Each number is 128 + 24 x the weight over the matrix's rms, rounded and kept within 0 to 255. Layers, rows and columns count from 0. Numbers have three digits each.

# layer 5 MLP gate, 704x256, rms 0.192, rows 368-386, columns 0-255
132110118113084103142154132097121100101096082137115116131145107113102113147134117134164115137143139122137132137140124092128107116160159090153146124162160144130162094111133153148143100143134103164155115098126157156087140128161143140138155147131123142086092141096143088141126103133154149154109089151120100138127115137130146167122155133097089145145144180162090142110124151132103140144180134151117120128147113109160109110105089161146095150141118149110115114110116127091167158134137132136125086090125121152099104142102145091091156132132128127125141129157107140077130138143135138121120097120128111107124109131106127121086132128118153128133080083127128108102119117115099125136105183129115124165167106167120112137159138101120111145157093123105118175103099123127143124162128137
138126123152157062157142134120136145128153127108161118138143114090148127140089125131089112153115106107103122118158110136055146112137120060125121084155116155144147098099075105143112135114150186136143138127184122120178181126119116172084143119127132166156118132115111145093080123135150154133097129091156116089113159138128122135104103083141135112129147133129126109133134116160157099120125134136167149091145082115129127143142145172163133131084176115137147166124108137082117142175107153115158135145132152116129121167112108115145164183173149176126091134078112141106133124141165136179122107092097134142143089104087079201119117142126138124080084155128094142101136131112134145076115105128122143181102093082128131114115102085152160100132172114129140109136109113140132117130124164
140071130168151114105124135085084124129130139109142114110152195125120116114154107159151145143125110163108167126109150137132127159094128131148122080115106171110135163128167103138141095123120149144090142090132130170097095103106159132163147109115109143120117132145121111131075082093128145073114119138125123151135140139113146110131152139107147137165127123119134160163115072102162077137155138159134158138147120093128101152106117165127158134113107092138134133118143113136138143141115123122130140113089136151135100096104170110104138154122139142135157142143069098184092140150150130118140136118106141144128151113130174137122132142158105141147126135123142142125132108126139120157141138136144143151118142140130152196120117127100117119142095087108078153180125136125113124116088100
111117104145095069129102112101132124160119140145138117119132119086104086128101091126129080116134141126075121092110158121140153058134141132134087113115107147082144179105131121084142109130136118123143146106112102116142101128129119142079104147097141123157153148151066110120112123142134137169157096136128140094162120099117108139113097160115125147068197104119147128100140160107116129103131172146157133153100141140136143130136149131151156102115144113131139126160126133105126097061106164171148099124130098149129114101158146093147150168136118121114125091140149132146131114144134164129133105146116139127177092155110121141123126113114121127092150115086166169127150121180141146110116149121191129117120136112117155114171084128172086080147123155111121088080137111119134110137101125
106121083137102092161135115130140123116129106112146165116145122115117161157157115147116130128105114145111123087102130144105103144059126115078134172129143099108135103136120123144129121178128156160100155124136185148148111091159124131151117124142161138114105119169137173084136120131187087107130118103181148151106123108122141121125139139093121101143132146119134123130153151106153134120174069151113122156143121136103125155120054178118177128165095105118110101097124162146121114191118123090134141122091135125127100131153108129079139144129132109119081148191125126129110103145165146132159091064122143119134145156117142148140087094146151127158139136180128115171089124107108136106106158127150102192167142179103096114144116090138131099130142127114120086137143143179100154113122144
074142126137072124162143097165120136142163198120093165140153069127158137129116126126150142139112130118131142123099097151135134159114131097108115125116122183153120103086112167152125129135132147123091127109170126106093083105128123113125140111118096137134152150169155124130110091162147134113093157139153115132144124116132110199113142133141141112121111126081134131162149113165111118120089129104146133171151178132093111095075077139138145119074139129154129165140142078134142125163127128088142112195158127138042098162145124132144134139096124124133165135086158125125105071143130098138130156107146153123166109088170134106103129147139129121126123107119129147116126124122133147101116107144135104121065142144172105085114137092106088101080154100113087150116145116099111152136118177
139112139115139159122106146137112108131111125132168119122119109121132147117092118145121133115142171118178108103111129171127159169089141148155117135132122124095113167120101090125120095197110128144126120127109135119152116086110134146134132179084109145094129140144118132106114126117090131143103108151096161107115148135129086139108159107128101138135131082129148092126116170121138128106118111143157126159122110087139118143141119095198121117134117130130114152124157135110118135125114146126086104111106158156131177124116112130119127160147108156124119107099137158160159125150176124133128131094112082139153127109115124119138157135164117119150096104098145117128166135107141167107126139152139086122107088072117160131148132128137133112176131147089108113110113127111158117113137124
119156139118133127138127129103101152171133123127127154110135111099109118147120136117108123109127122086129079135126155107155096134106090122143100156111142099170101107134179128115119168130147119114090142124144117158093149144151130124126077192132147143126143119108125139125151151156131150159116123136129093147144102078158085114113164103144144124095129132109135132135157117150129154184137119157112104142135112144095154126152103112114102145123115128122124119112163117126144140102112155130197132105141141122116131126126156157120141123119128127159123164163162112151148117148152125116127139148101123141160115160134130134116159122108138162136149166141135113160150144123108153125119119111143131119169136115111118095134096125136175127130194160145103128142138113107094064117107154
136105149132141133115145128129139171125107146098140083115115130126108112102127113139130164102156126121130168124121120133168110085127090137114114107135083128129097150149159150121198121114145118144128087111128121145126156162133129121108178129133123097121157106127121127107135134178164111138132123162145112099174102141090135153174162128160149106148124147122125141140160182140159154160131139151083158139118110134151098176163106140155120112135118154124123119137127153140152135103133191109116111141125155135122116099102089136104149125150156109106160158146136167097133142142121154095104088151126121147158151161116087099130142159152126146143136064099146077132087131168091126153119106148121109077177136167121137094100108112118170080059142192087143141199105139171135110102129077
110135123113110150155102085177115129161125159125143124140103125107115116145146104112118132173141109096143120102128091131139179170105139115148094141130112143157089145117141140163128125106145106126148141117123135122149127135137110134105128113159115152173125127119126157116103137117134083150104155140133123153103141123089123126160129143125131120159110133095130126091140170148152148152116108093092158124089131129144165137115137139106110110077117134109156152115145072133110116121127097120141116069112135120143120137074086133170099109111107151094097124087112136145111091094115153143117166160127129109140136126124101129106157129110144143083103128181138102142131077130121146108114151108137167094120140149147164090129155129129144122135100133125093129123144082142097111105163049
112146135151152115112111120114125175141183128145136128066157145112120127119153148132150052117143097067131120123164140155140140068125151098086130162131152180091161104120158118085146119131123172089122103152105147115106133157138109138118117127144142160106135147091156162153145115160132172139082134162145136157157093115089151133163108126122137113099132137114135092144140134105096141115124096159125106105075101112119116142138096122097130174094153128111129123108123125128130151139097138143141106154134159179169145167160143164127117127111120091110111136133084141105120140126162123143139107093144104108142114133120124101130140148101110145101129166136145136118105119127113122122105165118116133110116154133149135110191115122155167110152181124097120101127153138126123132139145113
149131107113074107123114092150130134143145145166136139114105137119127152123097140125128117095139106079126088152155141115123148138127164111143155104134101115164112123142136155133123120150125119115146130164135144123152096148135072109111123105084131122133122112177129073154141134147103115141082137105116141122160133126088166119124135144065162148111151133104181104124146130142152096127117178073152149082113162130128141123117120105126151106159131164101121112130135115134129094101106171169080097084130138107177127119108096105114132185123117079142139116118191108081137153170157160117111123122132135099119141175119112106160184102140139094103078125134119119126140094147105129124123099126104119132135092124110125126082104147096162132075146106167162116131159067129095100141111167
091164087156103158145101131144116153113144129109122102109124085128081110148135138120152112171123174141131120139147103109097130103079136110117075142097085115098108116149123153134076148133138135143101150158131138136118109151098145156139153113124132141140090123114136107111164137120179140137142163146140137107159134141055158158131118102151148150138101133147158174142123112146113142134066111159101100164122121075082158134120141096154179120158117126120115153144121101136107128100119106073151079143108162120117096111138115164092159139132148120114101102154138105133169112108108197119161164181120150123147129170154081105124110159121146119153140132143197149086139127153091138157107116142109090114120129121138124160120121127117102110088106130121161111148088132131156119159088159
105111117125176130123153159132122136118157152119115155138155071145104136089110104122138107135124086103163119157141127136114124117116161151111116111159138154103151109151110120143137110118146134137108124111150106154109110065176124096160114117109134114105172082162151162096179137136199130165122102106097143088127100157133110121163095175105125128133114170135153113125206132110122153107104132110122110177149147111112137077120111132113123141158115094150133108097124118127141183112116139121171084088109080129117127121126132142123151121125108132127113114157141134140131119106123126086124098166122159151169107092129124134163068119132131134140158133126124126163156151130131098114111083103137113132145112104140104184117107087164158162137127065129123146092086097070093156102128144
070120106124137167103126141148097115145159099106104112090130090115065106119104086119141109136105145132110149129086103068119120087133151156134118115129131123130123114111157137108136139108096137115145135113106149137091170147143104145114098125107112074120152157157167103170120102146129135175155111114132132117117115113126110130139084129112112082157185146143099133145123115138131137146165117157150147157118109094116135153107088152095130134133110134151154172120122128126112151129090097145144149186113089158119106125153082144149157146131151088118096115128074138122130130172067104125121163130147159141116117150118146155151114070148105137113119179117156126108134141140143111106158116099163130084139107119093143169113140137132126145078141125077128123130136104170133121102122142
107127123120143137136152107107107118105159134125130121114124117147108120091125106119168152116109132103109147092138111162149114131120108151127111070131121135154109082092174153118136161140114155129143146109097069154139114154122118142150139116118131129162121167138154133119140096140116119146145101109144125107113114112136132108150101158082113140161111088104107104098137123136085146118114128125095128144112094152172074099094112087159147098112120092114163136127151101084159121108100113119106098118114137126093117146155130105122158101120144115114083154150131097164142109125114122158115142089130098105119179131134103146106123148100161124109162077129114160077120131098131110131147123130143121147107148107173147132131139072130151086093131162157156136140132119145121167125161096
133105154172096139118096114178120125132112105109113138140135152149130134141112154136113114118139124119128115101125141133160122139106104118143141146139154086178121123117146077149127162116110106118124109138157135093087118098121118135128181146128111091147127133124127125112094149126169155130151105127155119126130140132152129138125139137120162108145085149144140091104141090113133147108181118136110136089098131069105132126126134150139115137135140125140113124105095105108108151132116166146124104100160127145154111153117142144132185143130149173123092132146107140150139101140083097126125098131129129132126176146126141142119104111133157138127124097096122140141122134146163113138103114105145122098145141118087133137142145085096144094134137081170136141152110111144120108107117110
144174134120115121119155153097134098119111103152148123138124090138114119178120120148148129072132123125167117155171131167149109107125124104088144137125143129060098132101132123102142136112133144153095131146136145136171141096165183126129130155115122107123114085136133153151145143123117179125109124140118136130160100120097130150111160131118109167182080082147119119126128138149138109108093132134124099159084121142101140136138160137175133131112142133130145097119086128104098080151096170142131135154093135144144143087134129106119110141172128118120052143176107092095089150108114109140108160100122108136129105125122147139092093123097105106091144135089159168106188128141179140127136114110110098132109120114125121095129130132085148124128142091117096136149127165103088147104096137
115129089178137118095132129117144127116128119108128083117098140156140119150144122141121156118128140160116137152161153166109145148175125099116121112124129120094139151133136143117143110146116140096123122140112143139138099128099143130141128116113071111129117134132147164115164150120098136138131108128140123150151110135110167132110133103103106146115118130125117143128138131149129129124135091141140108129111139108145103161120150155120156139112124154126140151159084136154120115142138114143097138139156148113122125100117097124108148085123145137106117135120150168132119131156110138120128112106142125134144137123107130141140108117135146128129153137120121114141101137139121106121114121116134125129139122126135104108119080106088126160121118129088133124080131104115083128138107106
# layer 5 MLP up, 704x256, rms 0.199, rows 368-385, columns 0-255
123146118114133136144136159132152150167123124111109135180131133141167113129145135129131159134117137143125188102104147119117151152115138175112150117135078083151115135139104106133122195139143139169156163145120081116134161090118119137100103173125120114122159138128134209097180116162087067140142095117117173122089143101116124119109103128160139117114157116139108122134142133137148117124149100151124131158103166146127109147120143137080132142177138121130153138111156135159073142163117122097140112161146111126098119139106120153120092095142127145133133089120144183144134112134096106117123142164123135127128140135136157152152125131134114115098101146137150117159132141104142069164110123134176122119094146099168147098130172168130095131136170117125128131144160089148121139125151103
118069142155112111117129145118138135108102120101124165143130102136136144139178118184125167124177096125152190085146167123086087115152135137170085095139071088135105133132116140095113084134141145126085152135124145130174105143142101151078108120139105171137130128134069090104104108106118122080125149173129130118190127104118133129070155128115187130124076130128200128145130144181116157131114161145113159127126069127147131132105095137148090144147139091144110118100179125149144199094093170134077107105166130165127169115108169137094130107115092166136098123109135102148116129110152133132141150147108111138150154097112151160128113121117111091167123147195105121129122137142143129095104127082084153113129175147110092169151139159079101143100142152154106104146156086151099100137103162
120084124138114166149147129121158094120151097139118148106108102111113139125143108129187177079131126129103112117109174127110138119132143115122156147159125105103124180145115147131119085112083174140111101105088148155112111118143133167136119141109142136104142128121160174144142132153150126086141133146136099145112141138100130145179168115150142109124157144118106142149167117146101100135113155177086127125095152140121164167131117152132120134146157114156100158089094159135144114141104161133081150111093169122129119099125139153135129116097107110076119140129110136120073164117147108109122096099124086120137113127127167135154103175171122144112111171075086145118073129150125156088120140131148115125102146108169096103190162110144115117140148114148115141130139164124196142114131123
125117111161154131160158137130140131134143149142136097169117101109107166151080105137109090153087093097111115101114103123181149142126146128111144096093111148121118109129139151101135170147104092146099137088110137087160125166102163149123141141101145113150117141118119121129125126152159136083091143168134121166145134160151065134128106119126107109146118137110109122111141102089151123134138118130102124121158123137150097079162162129143128180124125141106130158143143140143133174132144115128157130168133098092137101160107138143130113097155127110123107139122128146132128154114118110152159138161153110186140120121128106139119169128145126171123112149126122164156131134177130142123107131150116107130124152121144147121138188146134075143144088101119133107104158106130122138121074125
100119188126139138143131143129115119164125102090170102137156090127120072145114112129118139191146119156126089146126127148140109122122170112146117130111105163129111080116090145127165145170101146123139164121154131120109128097155107115141145138131128085075120101147103107165200111150160115152166119064172135085116093174131117176131106143169124136113106170096113101083133132163125163129102188129100172161135124130111127158100121104122114105120170126186154145145126125101133085135209108121149125108148125096102115124124163115132141141170113127160138085156152147121139142188127110135109139136076134156092153138131137099113125166144117114137117114179145122097130100133129148149118129145115136139098108105147164162114121149126144140073145129110125110122124138166136125157130121
140117104081112134132104138115143108110149159115120113089113160076134120123122126123161058108111110138095131135137151141124171139143116153143141121127164117156118171156140150111109122116135143132161138152166195144175157135125068149143118132190141158103168158136131153142100122144142114136132148087160166117161111119140136097150109122115114111135150132164101132045140109092161098144120135142133084139097123125136118132175145094088067147102170070150155139132115145139097142103087124118137162080101154146157120107129129158131132085169152120130115121157134186108105130123115100080176117097126092079117137137143141083156141132153093125068098125145153145119147107150164085121110104103130089174137096146124122114135101105156154126199108114144151106164140121141131142136170145
124158129148135118138127157147121105142090146096090133124088129136116112139113179149151142104137126170137107140130147098140139136153123119134179122123131126134092101091155136121136151117102124110126117108131098134122084079148103097155136123131092077112144149165105143130114114114080170128131154133165136133110164133136105129126175106114134141121149055119123135140145143141094105126115116129110125144132133126103146160122149134165110122135103114116152156160097129107170176109120132128146168098135143162176093109122129161132155128144156135124094130115128117104085129135134140124131154140109127147109129127146134130094136127163109153130176127108149135149163089147117133151130126140138115165110119101111127106161130099130131075132118147141121139092137133157122142106136131
147129152136145145109098103162170114136154148112119130161129139135111144130132116135126095103154134149117126157126168098112136100148137106121099104073145142094154121145123155109107117152112147100080160107088133134105140094087152147099079105144128074131127122150141170121115143085112117147122121134090094137116106122148089139146146154130099124118109115103143100121123120126131147138125126132125127143169134125116160126155132140154160133114095170103124120157126170111140126154111100106162143121156136068117117131097142100115111118135118113109178095163132107137175136107137092136136156105154095182129128119151131116139087156124146140124123180133127069130133122101127150121080108122124120128128147162125124103128096129170135125098107141113159132132129086103110145150092144
158130128135139105148146121118128148165106142123144162100144116160123120086134129107114165093138120147157148141122152092124104146153144131123094087086145135145131129134128100127161107106132098121161113142133171137149156158133089134121145097117115119118124146123107099137169153109165131104118073166129122074120130157130132116120134141148141154146105138090184163098146124115075173170146127154110123179202135154174108164152118160151127122127138150062157058094143126155150122160132118100135118123110127105136125139150121146145178063145129124118170127138147158143086157132120118145149103115096108157107109087159125138129154145174064189118124097077191105181141088129096133145143146179105113152129135149144104103112119117108115080132173107105113116140147124144130157108144133
138126147126123125115160108143137137131120086108153089101138136151081113150096146125141082128163100135104100145134141135162158132153123124079078115114112113088108076116113118129148167144111143130128135142129152120149110158105133135138116089118134149153186129169147127150136116133131141135154115147141172069144083115084146084157155133114158168149147154153110127129128107137159103119142106098111079096127103108120118089141143121170144129146125102133130127151131124155148138129152128112132102182101131130109149137115118130114106140101113147120124153157145120148126163130124131128137126103087148158111116099164095148158117101141130105109169115130129113092114146138144097176121097106149155188147139085144137132148065119141135056132126153115122134098135109138127126105107131
116099127142120090138125086131162113117077128122140125094185102131148120161095132124150123127077130101091100145128103138089091163142142067130138122124158151108095146112179149174175099113126159102152050130110134136105139169089130143113174148175139145126122156133122188138123146125108147142115117119127145107114119126104127117116164102117137085141089117137149137129098103111147125092141097107164124106121113076110165121109104092147148152173157105132091167067148106097186119127097141127123125102103139174136144093126115103121113118121149073130125119151096132155137140137108139155129115130131108147143153136089103075137128122091128094100135151113146147149085115142138149144104141092080120157129165140095166152127126155123129079111126148076123133178154106136160134130108186
113161130139114147125153163121153112127065144135132109167112146102145140149106136177146123087104128163103074145117086128143143111130128099132147111155162106118128105143145115173177080156149123128093134106117135105123128129117109129156126119108159123145167089163127150147157166105138134110147150140156109106101117144111163147138097097124150150115122149111114130154134126122113151140191115129113141094131125173169105095100161103113130116092093084163199104086091119120127132195160154215139136122093151144129152112101092143145101128150133104119150095112112165108161151146152123104093153118117155104156105096134132157109080145134135113121143100125123140137128156119122128101141163135133160075142072133109154157151132179152081132134105155128093126112137110110153135136147140
123130148143149171094083148106186137153092113058157117146176120124102131129166131144105109146144068148114131138123110123109118114163089139132114124092099127136140124113102092129129087101070123144095147122096140148132191155140107131150165142169144128156095140092119095102122115092140118129101148074159133131079152131091107135148125174130121119155191139182102107162074152129124120108158108151132132131153097138104165168147101130128066120141176139095114100162149107110141135151109147132127122146152135194124162122082127138141102112100163124202147200125128120142128143135109141118155158119147121063135159126162146110163088127124128140093127125151157117195124105093182109093154142067134130160147135119131122122130131187102130136157113155116181136154120146131126129172120169
099132131149099129132168128112108146111079119137128127104108160100163120115117131141124148095119165083111130152074108154090131132090112119104141145132131069141175165145178112148118128137162101116098115117156087155124149135141141147120126121130153161109136163151148096141105100112135168123112159120152104126126170142081163087125120138182095083138150109078142144105143144130120100129130079128132165152138118109159120116137110122148119116140136071110118138096118138125183104155139130126091158159111118131143146104094171108105078105139122088100162120135143143121093142144146148072149102074139169079114115150114101106147146124191120098137132130124098137104119092134123106108131117143088172123123140142106133117129073097145136120106128118127101099130112149126086100109115168
110146099089134160118144115161149138102152081112088168109070154077111117100148110138146124138131140113133133155108154156118111120102143123140119142098110148125141111165104122119097142149146167120072145114119142102097127121130169118137090133111123104100065132137165093165124136112149146145124141184120154142150112087152107149110138111106118132152144128127105141167147116121179117158097137116121125111120169098103163110143163150148086142177132125129113134182165169126147106137116144083123137148106153175101121124147137123138131154134175116174123105159141130115139096115126163113154174142142121090141145104138096141128133080167143140170125095093147157117054144119125107105188145125136127062161121126162117122099147116127138101109113142119103110120086129149148143101104129
107147177101141135140143110131130101088136133122108119145147119156125174104128118157122108096158162145168155120123156150148141157133125137112122111150145183151144100080166134140166138092137151134118132141150160119122152154103078123103148113114143111113146133156158107125124136114131104119123108123138136136086094126168119148124087145163104140087132112158138111138120144165109179149164114168139141158141151120150123126124083097159134112159144132101132132139123132113172075171086143146147126130120109157108120161163115156104161096111111103108123168140088111121157134178145109113132131101155083160127123093105139130123153120128151127100116137117091119135129126095138123137102106115088160153080121132148140125105130108142108083154150107141147126119120143124163115140140113
131113173122136135145122102110121128158120066097128120117141131132091157124083136136123107144114145164184081104142148136106162065117151110147136129147155139124110140133093064139125093136108127108142123140185168131115139106099139138075187123104166147142118153062112120120104113169148129109086118109127124115138107162148122120111165119145152134109103145143157145098119104132117118115153093112182127091128128149117141123149097123147115124125132110112133120147155101106119124128118133086122107127150145104112116161162165137152131122152100163134121134115130090104113160163072126113129126133180116136098190138121128162120121132135130112135105109132126095151129144139148123094108104136159124097133113148093099116156155110100104149154107136170136124125143107116125152181110150
110121112148142088110152131131146181143117111122119126144163126115110158140120156138129144130162112114148120137119128182089150096142125124101162110091130169183155111111132115117175116103147161107120104102135108118132146135139097150122101139126122155136094116141149120150131166131113128144076159108123143092164119079160156177092152170133111098186142100104080144089115139144132095106094122149139130132135105140119159101136128137096138147154131102159122130119149143141138102121136164036119118141119119113139129088127169112093147112112149142100153125144164122167130108133143140187131126090095156154157158154096129186120125128090133108111126168145130147122106128131158132143159122116137123151123129100105092097131119166057132134107095108140163130129122115138106145143118171
# layer 5 MLP down (transposed), 704x256, rms 0.182, rows 368-385, columns 0-255
143223092145156089111146146132124128138152154139111112144138121174120115145132119136112131104123098156122090137133121107156134097108112122109095111122142130137125159103122109139113125136145149110101124190113138124110127166142134148115090145121120135125105109098099134113125108116132159145126137117125111138110116134163109121118145114106118150106125145119130089122118146099100092153102109129103120098149098113129105113145155121119121110123125099154133110130116161148129098123116135167100165140112132122126089119145124128128116140132145108114124097126126115146121100128154109116127141139110124131115115120148115098132117110153141138115121125128095157143127125133119146135138086130113087129119146142136132145132150120116151115132122169111113152144100120127111112144106154
147082173162141115122109139122111127119134110086134181103098156125137070162099115108083148120120186142104115129094141147127094109123135112113118095130113162146159103120101133092114147139128124099143100126112113076152166094100120121128141170134126144119131131139124135134111157148154135138142109069099113116102108132149116159117134108083133138156130124114105130177122067158146101180116135095184138114136148110133134105156163090145105128139149104112112114169130135075172117144151136148152149171100109110180107117118105140140157152100153114139133109125142074118154132095184112113109120115150152136177071110100138132110128115136111098131126146176095152137143142157117143121115123176147119126124136094116090144124126113123122139146103119154129128144126108156116131125179150
133067108129159104103134105089156139164142140120148136079107120083144147128092102138115122197102118153139113125125125130169088144092145136104118128110128134137103130111127133129125147132137134138135119109134115156134127096134129126162155132113086178113137128115119117149145145115148145112161125140139123128117103151175138167141157158116164127106166129139135160130140116092139143144150138130141127139092124137114137090176143107118131084142099191093108099136133124122141126132141127083127119097137102135125152113104145121123172096134177147118154111134129128127141114115134167115094153120148140121136102136153119116172122133130148122119120083092121110079103121062121094166109118151139139158125135151149148110126129124091128106156105126102160086125156140111122053093114107
121080118119154124111092146175093105122127139154101124137144120118133117082141159163110146185083138156145135146120051130152089081107099116101112090165134116129128122145169081160094112146129167129112131104165130157096147109148138132127133134139129102134118136097152066143135129125092154178131122120119155093134130097151173103130106134132141123129138169159149116110084120112147136125126119143140108110083113133115156165113120138111141134106073132134103172107123128116130099174133088097164164135090114094118093150102137103091159120134146105118117151146128113136109112155184120161166142137170162120099135118137135117125126109136117144108121117145085101119126163064129100119128110124114114129147105112116122163085127148110148113147129108097149156126089173168132128123110152
109134117156146107165182116166119159169100119131094130141095134075170135150154118123129146162165157138154140108113094194150115140113118077113106120102141128096131102125096151138122160167140166159154112100152130086158188144129122105160098150047145116156082097166158193181151121141160127129124120089131133093147160127167114104134129156118151137127128093115150133097140103104098139130154148139154146157119151148127159149130139131140139153084151116128142126122127164129130144099078130093154116174129128165142096118128109181125183130145132125113164132149161133105118155151115138083149099137137129104103093135117167139132103125121100149114081113164115090113183144113121126135062119166160130110209145110110153122151085148141113112171104120166152101157126133120140168158142138
136110189087127101100125179130104117147191126070104104099128128125139103118139131094153098139112162124183102155132158144141159139108162130122107131147127141154132169136120149130141140111128133143152127200135122152136143112170088121122135135101141090135163146181175167145154137105156105094105127085152126124150071103126122083142133141110122146101116105153074132087166111124093144158141098132128123122139141155165124116106102142164095138079129119127127083133199128126104117119077119119143103099097158156168151143162085151125080148177129149093155138135163151119134138172114137128124135100112096125148143130151081139092157127155138135096147167128145142140209158128136064059094114127137128126149065134098162095131137152167144115092109138104096135178174123123115107114129130
157090112114130144153139114133137115132117143109134153117117160109141193086148124136151155134139131120127131152110102105097104127112124102117104091113147148108135094138174118144130143137128140126113084119135102116150124126092115123084122129123115135115145139058145139139115147169120139114118123115167134132133133105110173115121097132151139126091090142143147159141151151122159148108129117118156133129108120124129139119118130093093160135148115104127157129176111144133096160120156090136128102154136086140129141150090130117118117114160110101103189124130140136137133154150117139139103116158159158128143116111132173129176113116159120130101131136119062117137149154136113121114113153130106166095118118127142147135116159152136153145124140137080152137100107136136131113098135107
178076121130117143136127131107099133114107135115124127127073137143144132119142139101138142136103140110082130118119127123145091106095139101138101138107127114142130130168123138133124121153136136153121088117140104095102115103130119135163146131108127107132104112095128105121123115116124156131123130119140151135124118104077149125150107142095112100156149128146146142124130149154142130137183131135129146144096107095119121130081085131104125103135105120096171160140128113142078179157148119127118091119143128134162111171098115113138115100128139176154110119109122128149125090100090102088133114091117117127103124124126091125165162118146166117153140164108131136089081139169143135140162153107126142127130103126162146156131202151174143137161136117127117104111125123116124118147122131
071166130115121095102091091067155137124136081117129153137120082140127099155122082122108171124073127137120146103119111107157125102169135171109114140128126125120093114129096101171122137096149137125106114123100119098140157125121141157170148099068116146157136117118212166100125115134169147124114118112164120131075119124117145148169132126173115118131097121145156163102137128134148165128137163174094128112150152117168126055123128095133096121129136147114132122171147113046126130125105167106128107111137082140111143153122118117151087096159109178147154143133116111120083124114048127073127138098160123112163136154165139127082110107113119124069127126145138162157115127132085129142131121123106153109121149168129139087161184125085132119085130128138115119141147110152092102146108125
102061096138180121176157165107078157133107127144117106085126128168138120118149113128194122127146137165123139117139156132156136103105089090122102124099139135101124122122109154148173131108130163112176167116114143146161135129132085116108124154167128132134127147165094112142121152136161131147163125159128158148172159086145117110149097128145128138089132103130162162110143119079142116132141105115112098160157122124139140151123127110144087167162131146131132133127119147121122107127140153084100123125124110127146125129092151128104140149102154162142135121092150156129113118131135091093172176109162141133153137118141114118147125145162130129095168096092094130084150137147138137159126112156160134156085105149050121143159120114112104134093143118146150125121131168121105144143136150
130146134101105108149067114083125148096107109123094091130106148171155139148125115112145132110130128113098112120165155130089089146067159109120095152136157117138135153092153135107152115066099156127129150120130192179099112129118108171115089132154118175158124075126139111118135119120124141091067140139133148145091133145129145159105144081159113122166126113142119120144143086151121110133142153099131103121116073152118089136150133162136172108097093163121118155139119096166129072143131100120185137130145103071116116119129088162165152156160145132097135126113089137151140129155099119147147139070150155140132168138127077143129137149105089113121145111139092132142110094136070110124091127116141196105058120148118135102120083139083139093120092151106157139150170141091113117133140137
121101128165096124118145147143151137128140130147136132129112092127095174136156174121122142078091174138153129147150094164149119105114105108137142167176068121123134130156151121167135115114100156160118132107065098134155135097140113141200149120106116144148110107131167127132145136190108162127128133109133080114139128120107103143127126153093112127119099103215151124130126091139107098150108131099114137164140132114121100114113121139147191123134122115115108128144118152129123135133104148158069119141120123180127078080139049116105119150100088159111103147081114139129119117138121102137100141109121112120111095116095109135099157134121129177146095132124109131110120143151082125108160102136169138076145131158130147160129111117117133125148164129120155087137142106164142118112150170
122161128110156105133109113118140085134122117126147146138095200101109170142137092170119143179108144137114147084139075138141143072181147081153111151129147148142126133139149130154109154127104104116103136165126150126144140106076109126093120126113098106191079189161121148107107131134170132117153124105133094132127118153111105112145084144150147160166124140107096111156162138150146146117108133145148123140138124109122128161178136116112124157149176152115117137141093135138118130158150194124124118129129101134122127176076117126118100140176135089177150147083154108118141118132119071134160152112116123138075122152132135143094155139147082123110176130140164135115109154108127133089131116127128097097149122176169119109136100122184154159138105138148155139141152134147095149098055122
126145122085157168128155150120193145134110187144106130127123117121068177050142103119146100141100142126109136072077112090166129132119113126126120094149144142154089135127131161137114129116109124167154139083103089142110136116129098113158126157093134167113154144121131120162140115159120142113170126106112165154159112125155161126106136104177121088100173133072085087128102133138143125112165077127115144103124100143109109117155110136087131165152111139102156148139153128096142085132119116138191136149097176159151135118091113147133114079172175099091136148137106086138136160111111159169115099104153165116121121125124142158118163159173128115128115096106156122105115100116104158122121118141164127152123177113162132122144114109096089089118090139087110115149131100153145104130139110
136159124138111130163142140127118152132139130123099177145123136132144131111154117144126152124091124117086151118118155099143068154062138145139144148118147087143155149137087126133190118150170114109094113182132110109158121083124123162142132125148138104078146139146156141116083142176139127143105102138124055157140080115154149083143119136139060131121160116109113122142166109197139093132091168114083150148108144142120138103133136131179124129152124131143147138162146167157132139140154126166100185140138173108141110091121123130167135081079160125100158168136193095110129162116125161135145146129100142136098121130154094136130122083119076115137137099111125112102091164166151131125139126116133103143135120139111141131191136162179102124114074077126108144144147142208112123106127125
114128129117133161134139154168115158143108145125144155126084060120149159096137149098097110109161114168134108108143076130121117122102135107162107145133111133113122142060142088144134156145121097109178089154109117095146109158082113133135136123140136138131140151124149141122117100129197106140132126138154128121164141117152132139135134115120096121126095118105127103105133158118127122120123108166158120152079122144129086115129103121121097114137104134143135108205132122132128136175128156081129129116113148139128096153136092118149185104096179113135150143132139065108142126076138098114151132175125110116107135115136134160146139107138161165088135130153123093142129128160164110134132122128123121162170125153103119126134124138173127126130132107137142117101159138117129130142140122
126057094153122175179162106161133132176146120164120117123131149139141113134175171136144150113157108117104140132124105162125146143107152128096131128118147142125111141111150174101125146115100143175117142118116137115146146101141127154156111135107122131101134154143090102135126147126164173113090116131146112117143133069131178144156138145105155139140151098125154101123121129086152161138135103119129144133116114140121096128103118124109144088150118133085151162136122145119127164110130121119159166135100098105139103140128125105107144132110127120106110111125151115121124111148121144103151112163180104140127100087116130146120111150114132149126100147121106119140106104118122128116128143092143133148129104118135115183139146113167145131121136103123095114138120130115117114151110120
124154171135139152111153148173135110141122128173147121165146131105107103122133130118134136137122102132118124102162124127188149076110136141124120142144115110077087172106121104141188088129123097119122106131135139118164137108151111117097145160176088098136100089131116150167115098119178122137143122076164158131122145129140127125161100139142140132114142072107087105103121143106145106130102130101130128135162159137147098154120157141130125113116177142109091160110090158189117093137129109172174127136131152127165141103174102077105114075161108153118129167118165106126130131127157146108123138095151111144092115149151139133150145120119091133130128123110129134137102148128144134124112094140109121125098135135160085144093139137155149129150127112139126128135115145142172136106138157